Each number is 500 + 40 x the weight over its row's rms, rounded and kept within 0 to 999. Layers, rows and columns count from 0. Numbers have three digits each. The size before them is the row's rms in percent of the matrix's.

# layer 5 attention query, 64x64, rms 0.244, rows 20-63, columns 0-31
095:539529521460460509519459507510560517422435484502509418541510500472533579558505448474480550533429
114:537501482481495452479521471532542444399513518502522508488570520522467510548466454465497468538426
088:514504465471402443625467501521481510454484455523491482533515536527461524462533509487503497553416
085:473535453528509469492459524456507509519512464603538592492513488541448461485498538480574444566450
086:505457483522452448517515467475594450530566472437506438515470458403507467513485516537428495517502
101:495487429509448535517498537449480577622464416548474561440500540470539499491549570524515540502491
093:518559543498539503486508536485579443447554482477476476541467472427448525574523528482533441557521
083:468475476496510603484558545521440487421521464614494471559514441511462521473525540491497463534492
085:453464461509439458567516513465526517443423430525511469438466570522529549506574459552545455513511
077:495493531438554459511490526466525516521456506456559544591471507529494584499589504467420433481516
101:522418552531478500606501559437444491503534451489487511454531505505554460444459477480438495528514
076:514433494472552501593466510547533465447513528511537528457524576511551487498512498579513489480535
096:569484471522487483511526490453508515500413465481510556521480495547485532535490546528558435469448
096:449480473510465534512530546494490424480486517454464482607528471531476561500442511550432400466478
093:448506517485512493575505553467538475521521425477375435493555556570412487500485526455468549509474
098:559516519459508408499502529553479462567490478449543465551508502483486444539559558490503472525450
098:485560562482464518485561487504550455496490516465464487523540513505490449590424548441601542502473
108:441437500483512490507567555516504484565497489412420523478539564508550502515451494438495517505502
111:487514527517479413539492559457461541531482567464402458514489488544477498494464514510439526454512
095:487489443568463479522428564466411455539497510544423481524450542504488470499471471497489532466513
117:532539486535421529519530522550438465500515501459449432558487458464534613580492432481467491557520
105:490541477475555401507535499544494468483487514438515483534457516519518417505509505487509524561543
107:482520541488492469499494438502570519469457532512494497488529511528540556540459507499519497490396
120:562472498448487473470470520539555470521501477445583543549533538433575471512473484549554539507410
098:568500454534516561406450435502527509519509550487516478529526405489547470458522527437435485556483
106:536559501526571516491444470547501507499451490552457467451475478539544583481492455551484556577591
097:589520493473448449472464487582527523502582462523493463453493492507560467457560488502453477544503
109:548455521458511559510514517451488521539497442435487466580444518467522445502456473500464483477515
101:493522521512521552430518480534520551429439420504512502500502592508468495507449528533505471506538
087:470554524428544477468530557433474476524502500512409601480509522532570485455516441567510536518534
107:537468554539444536493462509483504567513499489550429499495528492486486466510531484483442439474501
111:531441536513509490535409496485480553528473469495507519484509514503449442466503449492448485518552
093:466505479586506440484480531521603464482505550554511459489541502501440479531533498531508433534531
096:514525465487536536487523582502487469483508481444530457514459478572504522489469496494454548495575
106:514499519542539591478461541562432479561469501459472535469528530453444502488510497459445441489535
119:511456544518518561524498514515405556525498488554490494475509571515470511428472465464412485463443
106:380498485478465530478441494521484485508486490536491530526460504573437498418470551476486444524439
106:522477510532558515487544456495467563460532537545394507488532486505515504473437517486569471503490
113:490512491515475510554492521470486543475505493540474538510467531556427539471559414484502548454505
106:543529476480447464539458458450548521452483486530517431558578596499491546557522527470512445580444
100:512597541501475515472464529482484526419492569541432491451436493481477489437570433513532482488491
110:496437515557545520512544470486458510485552415515383584481504524547521527544476478498459505503516
104:441453488500480410571464497538511586535477496419438460590532476488527424454485533507542520520508
106:444503508483496469483479547552474481443476475512537475520539558496549515480512499438560501527518
# layer 5 attention key, 64x64, rms 0.232, rows 20-63, columns 0-31
095:555479451451438528474509533492555500489452432485529553500510490490492541540475510453537542533468
115:462484473450515455521563495520490498496506530498491524534497528557481428549485421405498541517483
091:538508513457501455540498510484546488472474522487506464492577598472493564546541406433552549487422
085:497512463550450475492455532454490518443523489528526402495587532471509514518461503405515516586536
096:497451445485487491531465512496435495520465461435518515578445434466523520470408494536504575493541
097:479517488528411507484492504452471461505502515494565516478480520507476481447575553524500418516479
095:528498495435511541480510475555518434481450538462459514481518441436543552573536481522514525549539
086:517570502437496511505514520522482520561409495504460535496491567496510449550466521448537473480454
087:504581531485451429543501437452531543466494558491539510495537469487428482518554461520564550475460
085:541519483508497472525520524505464493572558527461547530477446476474562554548513526502536540448495
094:495425615530531482488461473481546455502474460467473499506543521524501479426553486497454485507520
086:537462553446508454512507511497508544501474438525553482567524528480564494518504517506543383536517
097:424501477391489473553510451471547456617474520517519561490511526499507528478527451530569571540465
105:497475467489467476488480459517514570512538464472516477489509473494529502562590492440499484537417
097:476465564490550476566448450529494441492443503549466505532555525503487449428522419543417456492543
093:540473537512494536537519522508507555505528496561507531484531511517435509446511488526556468468547
102:443552499477562469503515531509505539583559572507503433501576535501525457555461495488473512536504
107:441513560516534501495479533474513478519486457548416501548547511512539460481566528457420503440526
109:561521496412493558480511497488489539528534504516493558526456468469524501492493469425439572481451
092:490517515470520524585503591428442574454481502460483573458509551491509527483502472441492538482507
119:518466527518491508507511509572468482533478509486439527444449546464544488509518518456514540495568
105:478439488528489535541580465482458524502497486520488456488505511456462429480486493527440515497592
111:484592505527534504489499500486519530523511487448490507502409521545527470542433470511442535430395
118:500481446525467518545525549548556535551474494493585465506577540545514506468460528542559491553486
098:546475456487478496445494412530508462557497585481464503413491426490531534469516542500487469423512
108:499522495514464456492491455572489496482503523464514492466490447530442560473531441439551620454513
102:520575513520476485513445478522535502513447546529490547508514474547514461501474565496545528440442
108:478528611460471515533496467475534526460541556501536499494509453561503533468515433480507535528534
093:468477525492478510603522551519461532497538509478468447530505480513509531414425462502561465480491
090:500476495439512496452510538485497475538477511420532430497515510543479506535503526505476510381514
114:541511536455395506453537500500510521540408493499438515509481480513469538467562522518437529516483
116:505487579521450500498404533468531526464467444537533467505532494516494486413545530516491457528466
086:480442492517521513551527467471496511427392455478502548473486451573565517523494419548470535471535
096:499462553473495449532447507530476528468499529534507456534483524399520502531470485447531531466485
107:519515572459517450484488449444528472475478494498391497506481535590478522473567560430447545598490
117:504517554527507541522449465515402502456520536553474520490442499542472486443528496435479533500457
090:505554412491473491474513491493438551477551455508501540493538521536464530525524505432472470571503
119:437504534523445543474538494452483497544532478501420509497503444512430481477578492473447575494481
107:495467490462507504493461574485543536572453483472487528504475485489464440524523516487484498575489
112:432489470475549499498534491569510577524462505536531517483505478511476497498466486639532458507473
101:500503478497504461438533461417477514489481512518485539504520550529501494513523568442516494391464
111:496501601548487506516477548470511415506489413485438497508560511482494511514513466526439535458501
095:500533497525483476467551547521502519526484544481514535588427443491476484439523455531482522502569
111:407511468532540476533557536582525561472489492466515451427577518509518433465479502506540492457506
# layer 5 attention value, 64x64, rms 0.228, rows 0-63, columns 0-31
101:499508525565496501537528443500502499532473535452523503549509482508569489539463487483505461579448
102:495529560497482513442508519546436487475555455570485531568531511468444513482488497565483479637461
111:527572520457488562413473578516528481490489527526440521459551528475399504563433491486462510529431
102:434535547553567520481506395565497506526454470457466557519515473523513562443426570451436495527544
090:483454466388501526472478490562451494529579484505474540491532491482519491496524514493478496454550
136:490406487449526533501518581510478564503493438512472477533504470505457435501466594553547452504493
098:533428497535491489504469488462495528491552501502569410467477450555474482475413444502484529455558
125:546481524533511490553575496513514497502462524523456547485435522376477565455478508529495493427430
115:525488444466525486500491533503476500521483577607495459495532497556549464506528463489514527579446
094:515550465499485508525553515522519515445434447487495490488510467413515602500465510493542519450456
114:565587497433482528522452449482484539448511474482489460542525452476534533472532522463515545501465
113:448538488513583536487501505545486548520473526523530540547471454548549493400543480481484444442498
099:565453546466534525535516486534512404461535498508494506555401501429456509494474548564505472527491
099:424519508480436544592477580408531486488451550445518511480491510548486530545479505451473493515505
121:485516490590490437523464504543538448474561476470528538463550483550452479521501469495508580480486
090:441471532465528423591500535470519489530460485501460444522470529529545503519509575399538505557473
085:511455497544600449537526477518477515501424557528598516545542535494583494448503486468482450534543
100:513447495470537564482523497473538509517508519547523463472502507481528499514551435463578471455452
101:510557521418539618474452464525544471450499489510475478520529518541495463436447546492490475536472
108:488489501549481457451557444560483517498535510507518542436540538454574537459505481552498473502490
122:532468541511524505508462499507501454468478519585464488449498411471554485465429512441518470448556
086:432522486545461535489531433503518535538455512516484520446463512495498533561514494495422531492574
093:566545484506507454503518419397517543563561514512447496512454459518548475506539499569501494465514
112:505435454432473539522486559489513555475491541484543435472449452523571490507567622499547447478499
108:520536494422517506554474511549470541491533467541543554509512505482495488569581498471502510492460
118:417471521507470471537462506510501542555452594599510495473486507569551556527464543496472489503500
105:489470470518502534353540503522557545557485543560492551507489454492467468481528492536477460530512
113:486559494518391510486474462496471523560518493527521511519500416551495452557479527526490514500498
098:535444475498453532544487574453491504449473512448540536455565479412529436516577558502499472514502
097:475506492509569422481491451490537505517525512446461517494473569437505491496566575550532476482488
072:510542478502498543484561390456581601515431490484517441526491522499511496477450436510493500509567
105:540456509460495489514463469518524457484551528510483513521545511477544477533474472509500480491497
095:370542469566482508481484459500505495485521521512483551540497505532462490523486506479456519498518
085:450498507467529560507452556539475481446508466388582533518458498569453525536470491429471485521510
073:490502534442426487583432520554477464507525504480584524461547472434472508487548440497492471554508
105:549462516480532464480557401479552530575463505518474434508423476509549506464498504509514445450509
094:420538570492447508586452540510486517551471554498512502483553480544514506488453574487541516543486
092:499464532500441490557452520491515483578471537460496540454498520492384471508468470478505531478566
091:544513461484545477468534453454536456482448511488491448519449508418578546482513510517501511453529
103:415453509521536463539466511532542460561460498503481506526513538577522498515428523433527512556479
084:541527486504517543464586493455510465497535495597476473496515522486457513443553452522539513475488
098:477481470445559468500506521564473400454529457512525486480519535469560470561526558474530547533511
075:469495471513456518508480496521472595531488569483474472498579511441547507509484456509479493483452
101:516567472438557556388555516449478479403503528471497497446539447494475494567496562553465479528530
103:478531521487511462557492497531426532525468467491525470489454530599604576489532531474488561519524
107:480540502505533441542516463516454445491495520500519546516468431514524485522492431551462503561505
086:502513453476434525526522463539515479442456516497530489529487476470600527480515486436475472522441
113:499544517503455492558488505558511472489463534553471575481488490484454582506499446503483601524442
105:492424489469513505480545431526501561563511474565439533429470526486532453449466544529477408470591
081:421490497546457524472443553523480493485460465471579530557547534499488465517467483400436511462491
094:514557537516459502463478521541486558432518509466533468448468456517527456451393465447465493475536
097:471493511538469458547544499434471478471579480454526430521502433524482439540465559534513532476532
090:513548546552459542483498582453507474528531487520487460453473512521495512564509493493443504514479
095:483467454547542435569426526514534492540532471523521487472489555503464524505511489487556538463437
109:482427485510449533508402471506537573550524468466450519531470521614515507507435529480494507492512
091:438509518509469487487540497505421508510498538532506505511546548420495532496544443507510593446472
080:467544548526439532497492522460547417500500515503478483494500552570416557519534492497545502453475
094:534493459566469479530542531528475455477473497463511453426501495509466532517435467494474547445500
111:545490490521458468461570465513510500558508485427548532494437458481532475555527466553454437568537
091:509408500436435491538515478547429537546493473576456465522497469540434526521511529438479493516472
086:493473474548556507489534495513525583521470573509531480493428544548489448486473545525446470522532
102:500518437470473523451543531511479463474495411573538567498491417517479519526498446548488509553518
100:571502508567415547429490452469512508436496532533516537468449539536548455519542459539478499516474
084:569497457546487557495524466533418488430469482483523526571554478405494487535508569497487479545492
# layer 5 attention output (transposed), 64x64, rms 0.359, rows 0-63, columns 0-31
105:562495455476470491491451566505493480509551451497529439443438485486485556462483432495457561528561
105:497477454500518467503498466429522479551511566472533501486491415508546481391552567522493524444528
112:548464475483533416563475470471479467537551477457536551523500489459498476417544534532497467496475
104:587488509408495505531451522491566514490540483491561448511536536482453463556515504418526477504513
091:464522496503460469535508535528523548506440541498499493549511518504453540486488455492506548469428
136:481488551521510357511477425539530473494490521520527515489493463514514535596540469518455531501498
105:435512577449477501511452512532473458474520557466445586462541502502506514490536543467560448524433
122:482567477510509483457482508530516480476570482556543472479539517532489418555519525413483464548575
119:437460489534473563534527505432455502450585475391466521413505528483509514476501501503450541437508
101:490568553459497484567455500474501493555547487470542532526478478488474451504469499525416439511538
118:402492520495532512517508555518531455488445568493520475489540575558473440423505483515449475409524
113:481505508445421483495539492497501532474507505484460450532541516495440482552524488434474564561485
095:481544463541454506417484471467470506530511491559574444428508525517489529518557477513532495484574
107:578435535527533541439530415531491508458549498550497539482511526548524481516516480546462471510524
126:509489526467537534483531507466476518518453485493526523591480448462543478504466533568528468444459
088:525474525550488496425515452496573535482471480467461571438535486546475512539467507494467480477583
089:513552503483438556465481573425493554585484505528426494432484514474430523564519551505431548431513
103:424502529520483430532530538523462431502480433436489523546468536464502495595461527504472507505562
098:424485514461424450539501473518491486561515556524578461523485528462472547579499460550502508507460
106:563536523476461586508513608498510470543486451453523468545469462484490558483472541419534535523536
120:493582496420428495507557487515517445493513472434451509513523508458467467584591493530491445510455
095:588481506448507544533434528499477477479511436473416466562534526510488492465474517499467422545483
088:493540454481535497487538568539536399434424505514499527502524557536478515517468474366523491527432
111:474542469536462464462557480516452449480481539484405502531478514515521570549438450596407527507504
116:475469526577525526503520502459584523495495462534481499488490456540470406450459519468480537445498
117:608487535532473559463519485498580447508526444478426545492551514476488466499462523532472514557485
115:542515440526562515546522471500510466425534474451496514570466483458492523485520485406555564505500
122:531500522484550540537502491520572435370476453518559508545515571479542514527475514499464493459479
097:542520545522536536458508478497474503488476473539469457494444524560517560472527478495474507402537
099:540515500570506474543417524470493463498452475531495471517519584495469515479422522409525590521502
073:527476574501545541559426528593507450528479483544516486492480567509438525540524471431480511560497
110:479541459496460570474552532503526526503467465508485533426506505480457517497566500515542528474569
089:524404560410480488531468521488549439478520456489554504481504493483511509485562511515542499500493
090:581544473457575471407474452496547492542503499498508446483478475497511440457559566560515486466438
069:507471502566580446499595479534518517514484435444458498468503520474537472495500507569441529479539
102:478506488512449583520546556468410535457515442551556499502477582504460532489471463453528507530481
082:515526473499537452546473513505445438503463487450535469547513448483568509569542498495483495450461
097:462572459462563461479477559498481472559453569513532514503507528458519508434525489543492531460435
088:549497566476499463531576518449393455485538448595504495497478528532469496518483449479504540525506
099:529534377493449582471515491488507451441536515466525488496553525439499523506462544525511478512443
089:488400511504527504587499547488486537428550472455461517480475462514547529541406479456534505489489
087:556550500473463446509468454545482535510512555499452460491489481528516479545551535438505508547467
080:508476614483451531498453437483563527500570448498447552487494550497484523481554543513471540466476
113:468489534459500400530475523488493538555550486505516454536518468499495502482505508517473540587558
091:532583411439558548470469507547550460494490540514499474475470508488498475545559496503499476474513
090:521458517516510487503463548459483545519458564529508464446534598492511502456506522529513487471514
105:400500524529537546486513556467544481487476448509426491480565560522476407471520560495439456509496
110:504484560456544499485533467547547506519529534445469443421510485521519458510514448500501506432580
096:560459478521398512534502517457483548456420487542658522505500495475516542530455500442520514535446
083:520558530527513502491461485507516456509538475519513469485474573478512485522450545567530493455509
089:567486487508519445516477404448520503536527438512520546512571525492534494400519518525529481490429
082:502526439509483497502447493495542469469491526453517502597527524461422568509554458503472530501506
085:430495497493569483530456546509603538506449449477517525522526508486514424506502563509573500532504
091:502519527493494499481541538499559439491463466529510439517545427532502461529459461555525488540535
111:480497450504487518496497443478507457531491574492576524499527463484473516494580501500527450551458
080:520475591579527524499451465556491509522488496477468598500538482495520419505490461524421447529543
082:482491539522628502524564472564497446471548553448518528513507463505472479474544460489476459436603
087:435496489516538538447476483532570526512497602553475531530526507547476481456524507562466455427414
115:439503517451544524488498508503478514529471524538497484482461553526397433422516463419477517495471
096:520482477547461529493487537538492483516461473508610486530455508479482554484527511474588457496561
079:520463513502497457539506511504513404481483463505582530541566508516491482414627474485544439535499
099:541564590503564489445434498474509521437491542527538491463482506522501528411533492487521506463527
089:536482592504552551573470442483498627469490554514498488492538552491434452513452448464553481488523
081:475563495497458498466508518506516540536559511473471453494496572511500523580478519567462454505412
# layer 5 MLP up, 128x64, rms 0.355, rows 0-97, columns 0-31
098:562521475483491525468479492512473541529574470486505509510513522495483497522599476545483442530456
092:468479474516437478454538443475459594488460555505498489505472562470474523485584494485577445590513
097:500478468537484539552551512486531515516429480464433445563489455522516456470455525576510511434477
111:427478533485583487490510530455502537490540517525472546609488446463447481476508523540542488534441
082:504547448439524478516478492527502441429494492477472425575492509552499565530535521537528504487533
098:520573492567541491477452455575497411433487506501517523521569506513476567521484467439477551540478
098:555510523464499527503517476500458430503594568491460467535532458460481496505478526528495473551454
098:472447429506503500485522515452571529495494458525517491477494592487498502402563510525461520540523
088:463518491540498511465456503482494507538543492553510527486520499538485495491512471529402476492509
097:498401519459503508543460483469514512456488482504530408513483607493526468534434497497515560452492
114:518455512586463444543461477521617488505558488496468481464527466488489514427467465468507438430553
105:521542568483528454498468525460506565570462580552470450497524491494492448527532481511520509494471
117:484482444485585470507484461446560575579470527473514456534476456485543468462492492502509547455595
114:503550491487440534523506548470481493498551506459436493543526509419477549465436486565500514520498
138:510475497474490538552507501559468539402456534493509448550601538451479557549520504438535444533479
072:490441457527468391480460419489548492481551561454549441503474511516532488459505482480438483433548
079:525484530471496509537470448536493524574599568517502438498432491487491472487614480480445407511489
091:474504472517427491535490483437471530452504490542481486548497507489482507441499462488497527431502
111:413545419492551534489503448474543516435473444471469441445573536475463458511527523481501558484525
107:444456530457588494538467490505478522511474552527490444498497542490489522421485450491541560463580
108:492512476467429467399502534435561540467555497533539507507500474554412438523501493544496561506557
091:502542562502554461507500545457497544493553517522424435410533494458495467489526472506511558509543
084:511529480517479464533480472475579473537500518523506522528570561495573535520480454435415499504439
089:497529454527496492476445402461522495494569506557550539470518520498538540484546451526467475453524
100:532509518427522521576540478512513546513422553498529442569483514437535482437541445542519527461501
097:537494473460538555544499500508496513528532532428450519520468593428476533395567483573513505593473
090:494512499518504587484430554537507475460530484458465527485533495438481549485481506498429453568507
123:528547525506480532549441542494509500434556438505503447566551538487411531486536503452556490534451
090:462524473486502474447523585458502485484533589505562457509503488526470504473471561499473457519467
106:429448411441466480476493481515596486475482497550534474510482540500503483481569383472530540492542
114:485463528507536478442471457562517573532458494479498520505444505445412525470511444558464442562501
100:450431481531465505520468518471558555514533493485482506484539474489454496430484536408477462543458
084:384512516467523473496512489512491515401470493515474512410467518574484496565492488505452452502497
101:462434458460418520522484503479599522475487524483578567495492521515490416478487489548503487490500
121:510512435461550445552495488515536549481507506505557465531554513451454570491567474412523549553513
110:453552503415494529511457597487520551487443481441472500577519502457466544513539535469502503505440
087:469451470562490495496444475501538506513502500445438515494458552504544538511466449509419513575537
102:519493560549498461468527480468542485465504503558501455499502511550459427481482383507467507506494
094:545433473527574457518449501457598546483525427521487517484468471506433503448503538480453500523550
100:516540507487510474512505507560418550432432478543414525501539560422577544546537542507532460558446
090:502507430492515489464485537500534530446519430497567501434513492450484530472516464442459487540529
096:447519472544484513553472570469452578447505523465452544496555530505468493534496502500377472511543
117:432499523495452596460562458496477478499540563467530437528489490480516562540477507473473468510444
109:474519520515575542488540517384537531442513429529517534498580482505508414507507543538477513469479
114:404608508466406493582485558466478538555472495512476442515532573530485493531508515499515507503455
093:511495513492549491550527459461536503552422503472474462552386446439513516472476530572501537473478
096:462510521497484471475475534536469455530512552566548475505451503499439554497521475459523527533451
090:481542461449490515454523484496526471511558533550493467492490557545461518497501490554526518546498
113:573487561482535490530509512526528464457548474553480459513570458496516503478465458531510495516402
097:494502532523471589523456526486459551539563449477501516469452464501443506506461440515420513506520
119:517564482549447451475488496516493584511551463482429506499486508483455548499406429539395482542463
105:494453483532465434512476562500502552449507414588524515470466565550501498493496482509491481501469
089:530504490467461499510517562469421544473503414519497501507491498485537509474491526559510494519484
099:515519514553542454543465451500574495507498521459474486539532549570487483462453508497518487529486
129:451517534430570506533445491512530457486505521524508459544534534518542470524537518545555413521463
084:512444452470529484467541567497571513471541537501494503443542512478491561435517558416535391540504
102:529463491538472560478491396537512512521497534566537555524553527422484441496481547559512453474455
096:470511459447433546501465486491558530543444492579559491524496571511442461480499532528597537537484
095:473574424528491424518516484521498505498431504506474510536504553481513512441561551559474509524511
085:456587506503539436496474509508504576472452448514464461549506549461488519496518571449452502503503
086:446445508477475461489511475532584532575532482494502493538565450457498436562508504529493492472481
091:510512498437514464524486493523515512510419489522467497457574540472536501534510558566493484467472
099:526551476537554540490478571518464527498534437533453477562490544522422429431437523453462528505505
112:459503437516484485487466475508505527472527517447472493492580533509482449492500489498533516549537
094:532502483521436444524476513460574569514467495529492448507574463524515485486486522479527502516477
091:449572495487496479514481507486497494457465535537541506547499488455415483496506511488633515515480
079:521501528499519442487500538469558566534530455475540492482488406434463523461449464568511470526465
107:455483545470526452603458499500538501514471427421506437522524575503569500491473562527503467461459
113:490488458415584474512460432453501533467481482538513430503521523457516420507549567585494418506539
087:559583528451537524542457475564496463514536490501456454534531536481510503506474522488492495579523
112:500514536556479469513421487499610567516510578555532479461450480487508522477484432520517477497522
110:485591504555474507467494479500567552528555557453522514503504498512415510553515481521514450533478
093:422498467539526461503462496510518604494463519465471497490511472517524465552509518514453430477539
093:569515495519535481475555532504483545490580515437442492535534512463477502523519489475484499543537
110:466533464450573547539544540548484596527442478518447489524511517476486495505585500460538492495428
118:481443494466584550519542457448572504442561501504432492490502456499487429526556583542518474546474
081:483485491463530501488524519528562472418454534444460503563507494503501445458530465499588448474481
089:494535505448530498503452549569529557463503515484437480562470512463459455530548501438549466484531
116:512584527452540529540484516506464427496545454559468468518495554529486533489508544484468499487539
085:487531518447489463521406452566543498525514485552479542494433537516470559472526431548552422546516
110:508408495501503467500447492487502547524465443606567478466532559501562445483509569542491456498493
099:462528486500457539529508457531462455520503530537522468510543576503444523535460538407462424585496
116:530472484494549511448442467468556529571566501483492458547467507454446481465539541510474501470509
101:537470502521464395536499519454520525484482507460434490446508458433451504557512468475476567458557
098:516518397530437531483442472482543475480465527496591512531530464440468572493551514551511483507463
081:439372519481531441517437510496542490507479527531506506416510503531481528503525543602473528488519
124:582445485511612574565422489485496537460576476427536432525500519451557488484513537450402513465499
089:532484467557509539502409515570534471495485527545531434519504454567514506498491520453461474560476
091:582418525472530482510474403550517472462540489533501407460510537443555504529510462523551557481484
105:502530514575507533504506488473540449516478583551507442481546487485447490520533504503589419482434
098:564488489458525609472493506510543535421497426487462471481501518495502487436480548469487495471534
097:561525445532537513557477481460493516473516497536533410469561526509479516420508519493554471528487
098:422475555535473526541500452496505483492494530533566478464481474441441472495475580515500399480499
102:497519569458543529549437449494446606504492541515515509557543523499511534485537454515504458527522
090:435486509522538471526542457476464510480518570555493461436481446480472493457529510532532580467470
094:444470433435460525529475496524533518490504500547553500455469471584521467476555543491549521482585
117:511577531433495562533523529509486503485492502475457516591506498449508508521538515485560480526421
114:522573567447494524550498517465507534481486506554472489417585582476545456509509483511514474440461
# layer 5 MLP down (transposed), 128x64, rms 0.242, rows 0-96, columns 0-31
080:505576502410496476574556565491595472506469496498466510524503491502408520551515492514535494529492
083:441510535533524521439495444489509420490429439451496467482498508548553474492494471500564568471568
086:488552463482475419573497467497566460409448510486497532452506532479466541527530524500487497533533
105:476541479503497565496455525501452547439468449539578425349565479526492525499525461513471498459520
085:490446500468519568525471537525455542601492453477479520476485524489501528418484555461476487522466
071:453448488533429437482552577464500558547493580553471498479479552500543568520500514572454483536500
097:489520528435555491500469523457398446527511452453534518527492423505512440577476537468543559519529
099:482491487520575499460568507428441537520478457506592494496432447420527478542486434514497556529568
087:531424532438547508522446451502555529488456531513486497561443536481433494522435491484524532499518
095:460587493576501504433509511515463511460487552556446552493518523478563507497498543585575466465508
120:486540542477442572506571462545511497525470497518561457453557481479522463485485523415610477460490
118:405514540524543510529479538505506460481503531553439515463542489540582459492499528538535523518449
123:452516560443462472397543542505482525525519523574529514532496543537559529439448443546557457503565
114:503483477557532506505482462524576496484436436558514464460434491571483496579554471423485454471523
135:537527488563526475501516501434532498455449468508542518504480525558408526477478428551501483433435
071:533479477498534441454491494461540441524478568539558557467452542489557520502476556502479548399488
080:517537469473480450492487535500458452470472515473528505561447464458577496484506494594543544561547
091:551550501434513527556409562474522445548546468490427419527491404496507462481526515489500511483527
106:402569500536503516459527479440450484512542442553541505527465549494457494429476458491511559458480
119:558493506470510544441516451512540495485529558461442475511493514489473455501457469517526454522600
099:465470536474456519538513486461503477518467508485579477471432452527453486473458539524536579492505
100:534469518472381485499536388573502452526539505505453551533470487443538468568486539472463498569457
087:557511512497524505562448481522392535553514576450513481431489462545533490452519530430443567552567
089:471562492524537482516486472477484473548533513490552418498482533459550528498461441516506561442475
117:467465554470463582485485484554480437515518561532448544477518489585484462479516539450473420505451
103:508477534426460502490469503501390479542489508452521499538595464470535513520506509578525479467500
091:536528561465459520534565566491492479486523470516478552512460522459533477559567441502509502497468
140:510482512440469515561567464592473510601435519483499489495451476536491535482506576435438452534547
083:518515543499517498456510439568524492529457464468462449526452534513518484487516466522514573446467
116:431513476498491519569530463515511415498567464551467528512425536494571540532557414488458458503557
096:483516508536522473510531425438549475492446554442522463518453503548481417568480472491512546462537
100:522589546465529471441571502421503478547518504551483431485487568555444501525515554560559540484502
080:555492535503560533527449475518499446491464451495476558466466507569500483536509495525570571393521
113:534431438487427525482466478485528468495521492480475551543515560564564498510490470557457475450450
135:498431507477511504447518503548456539616476516449481477531522486486491529401454514505519535592549
100:498484548427487549530540510539472457566513476510514556491589441473561484511503510473540449456530
093:480467445530557555510538533469375444517487512455462482480471506569580472503516527522490559521489
081:492495462480485425494541539468573486447419538512491483495522544463473492447509501522581428561492
087:467582538600481529529509486548445537566448478512571515478554504539530545499448516447500505467462
101:438487526459509515494518445510505511439555492485529481516484563512418488464532449511538441570470
083:502481481461544416476486497463552505555484519513483554500469466519549448491433531523501506429510
099:514542536474476487497434409510514520510518389558525459531462576501449521481425533571519499508528
126:450516492617461541495490485526500593455452475525540497489481519490483480495474473488484456502447
129:559477424476474517462477500532437481641494578532512462506488503475522534485510509489472457528467
112:496505475460583450558536548477515504514527562534444534434554439499481466492566465556492552480549
071:459476428548494530481538543469455587467529518502509489511500456507522545517527524554516518448494
087:452457498457524552485516514451539509469515467497474487501528552532513464472540566530538474469460
098:560584511490502418496595537473470540502499473481522549572515480512475472498521481500515541530455
114:541495545471501453511511484558527518540533425436510497483478483429501502440523495458529555581480
092:486474468486492479464523545531585445600483543470518516522577534479550534444493577485556528511465
129:453479481467514511513505486585535482531536485490425500515521497488525518519534489492529513387572
109:428537530472514570421491539559483523571526549427518484567507409450473512553451534454493521521475
088:455480488487563556466477414490559510460522569470549422497521548508425466443502571430543471515455
090:433509530486486499512503521540463532542567476507439515461463467486503515421543550541539577495508
127:427446474533587545520506517577470485569507539527488507548516445448540517527487529458456468549479
078:561511550579510505484611461490474446531484497522580512433497488551513446463485474533523415485450
109:506494483483542484517510407548511484443522485462406441507453534503501604475529478487500508504544
100:568447503562464483541517497521486493464498440478506509443523497468447546532519477551459505496469
096:478459486534516520508477599440504486478477437489535522553516474481458574396504487535495510488446
085:529431550515453492494471510530536437571516546496495573445517484516525490512538451552491497498461
091:507463576545544642514463548432444435492525520487491536458462570516472504471531453431518500446489
087:494465560416455510461488411544492457475495513483576522484544539556465450493514534471532586486499
120:493586537444516555481458568490510417456543480478495457456557542497459453499491545525536489501434
118:426564482534588418469499535562585496467533457493455463471475456464540523505460535534498481491465
086:443454499509449562505509463525519508468521419559491511482514498521505581586499389523499483491540
086:523474483427422528529406459540473518520444466494527572489493538501536451508491539477497532522561
078:486453542459561531465493465521450491572478422424535531484480558495553481445507535493510561506484
114:507501481511483529481567498499500504438495528504512532531471499451510489511457549537513473577544
108:557541501532587577473507499465440517446563527450507499457546441495511481518528565477447551505475
088:466574502508501508541419451491501534453583463534465526431466450564529505505512418561444516483485
106:459508460549504472528533443416609506495437508527493512470553511500526477448478471467524513570458
104:531476503534551495500578416451457498521491536450543543502480499521589502484439487469440503539509
091:499536555474492558449556553514579428549478555514514513475467509494478382490463517464556477473544
098:478493482483479483517474423515576502555561506499409531564516560530525487472485495480525537463544
107:534526526479459450451481474479552485521476554508549548524513488510522429400475486481540519515523
101:509598545555522472518480514540492568520555448539508484440581516448542458504494485477551443480515
089:509531555538477563493479423504458498507499477443464527512504537466466449481487501447514526476482
100:433560598468555490438466480526510458503525524444509515506519516569514465467577550475520485519493
125:511475487499537463439513512444412482429461540515574516477522456512467453487548523522560429544465
087:501499418493501507460497520496603443522524420534559554507447448589513564470503463507523457529530
114:505505541527446566482560526532524487422495550493418499493465463489471537492509441479505446477523
101:502445491523531527497508536469540515494508424485430482494491450510516491483563516529578509429456
110:478512489474421534492530533519425470489518528557515462419498500541482454480498467499528486466542
096:423481415552479532521465473518550525502514471597543442441527456533487553506423461501454574533493
106:470434567473535489529527497481442529507538461526403556492501517552501469480450500468479522507509
088:457478559470500496505493546487437435556534510449522492532504517532590527411521499528525555478489
119:590528495473501519506548484493555453554448465483452524464504527475494440476538532503603492532457
082:387462461521506547544472566528513458506515533473526481562489510569488496474513522457500521546416
076:493426471496430469460545545476557506549503475544517455561547503511554528535399437479538493499461
104:527536524489495496521526452477549437455601619486447529548506513507504417479436464463525501479531
071:454459513547516488532533540545551547490452554515504497476464481530470588491516483554529558489482
098:467514548422566549436542432523469516557512478484469491506469457504503496532557527516479546509522
093:527477502498574514531482440546529471481574442542375540498488533482529489483515496516514586477480
101:516469420549490555448461574512588418538523515541514498521533499460538567438501427491459491481441
091:486553524502558556413508548527486433459461379539495518495496548507485456480515524512501543451487
102:501540536409382511547516488578481462504503514462478506500482534524505559492569446555457551540509
117:552558502487539477496488445495477456462523459488463498527439456489485500480572550532542468504493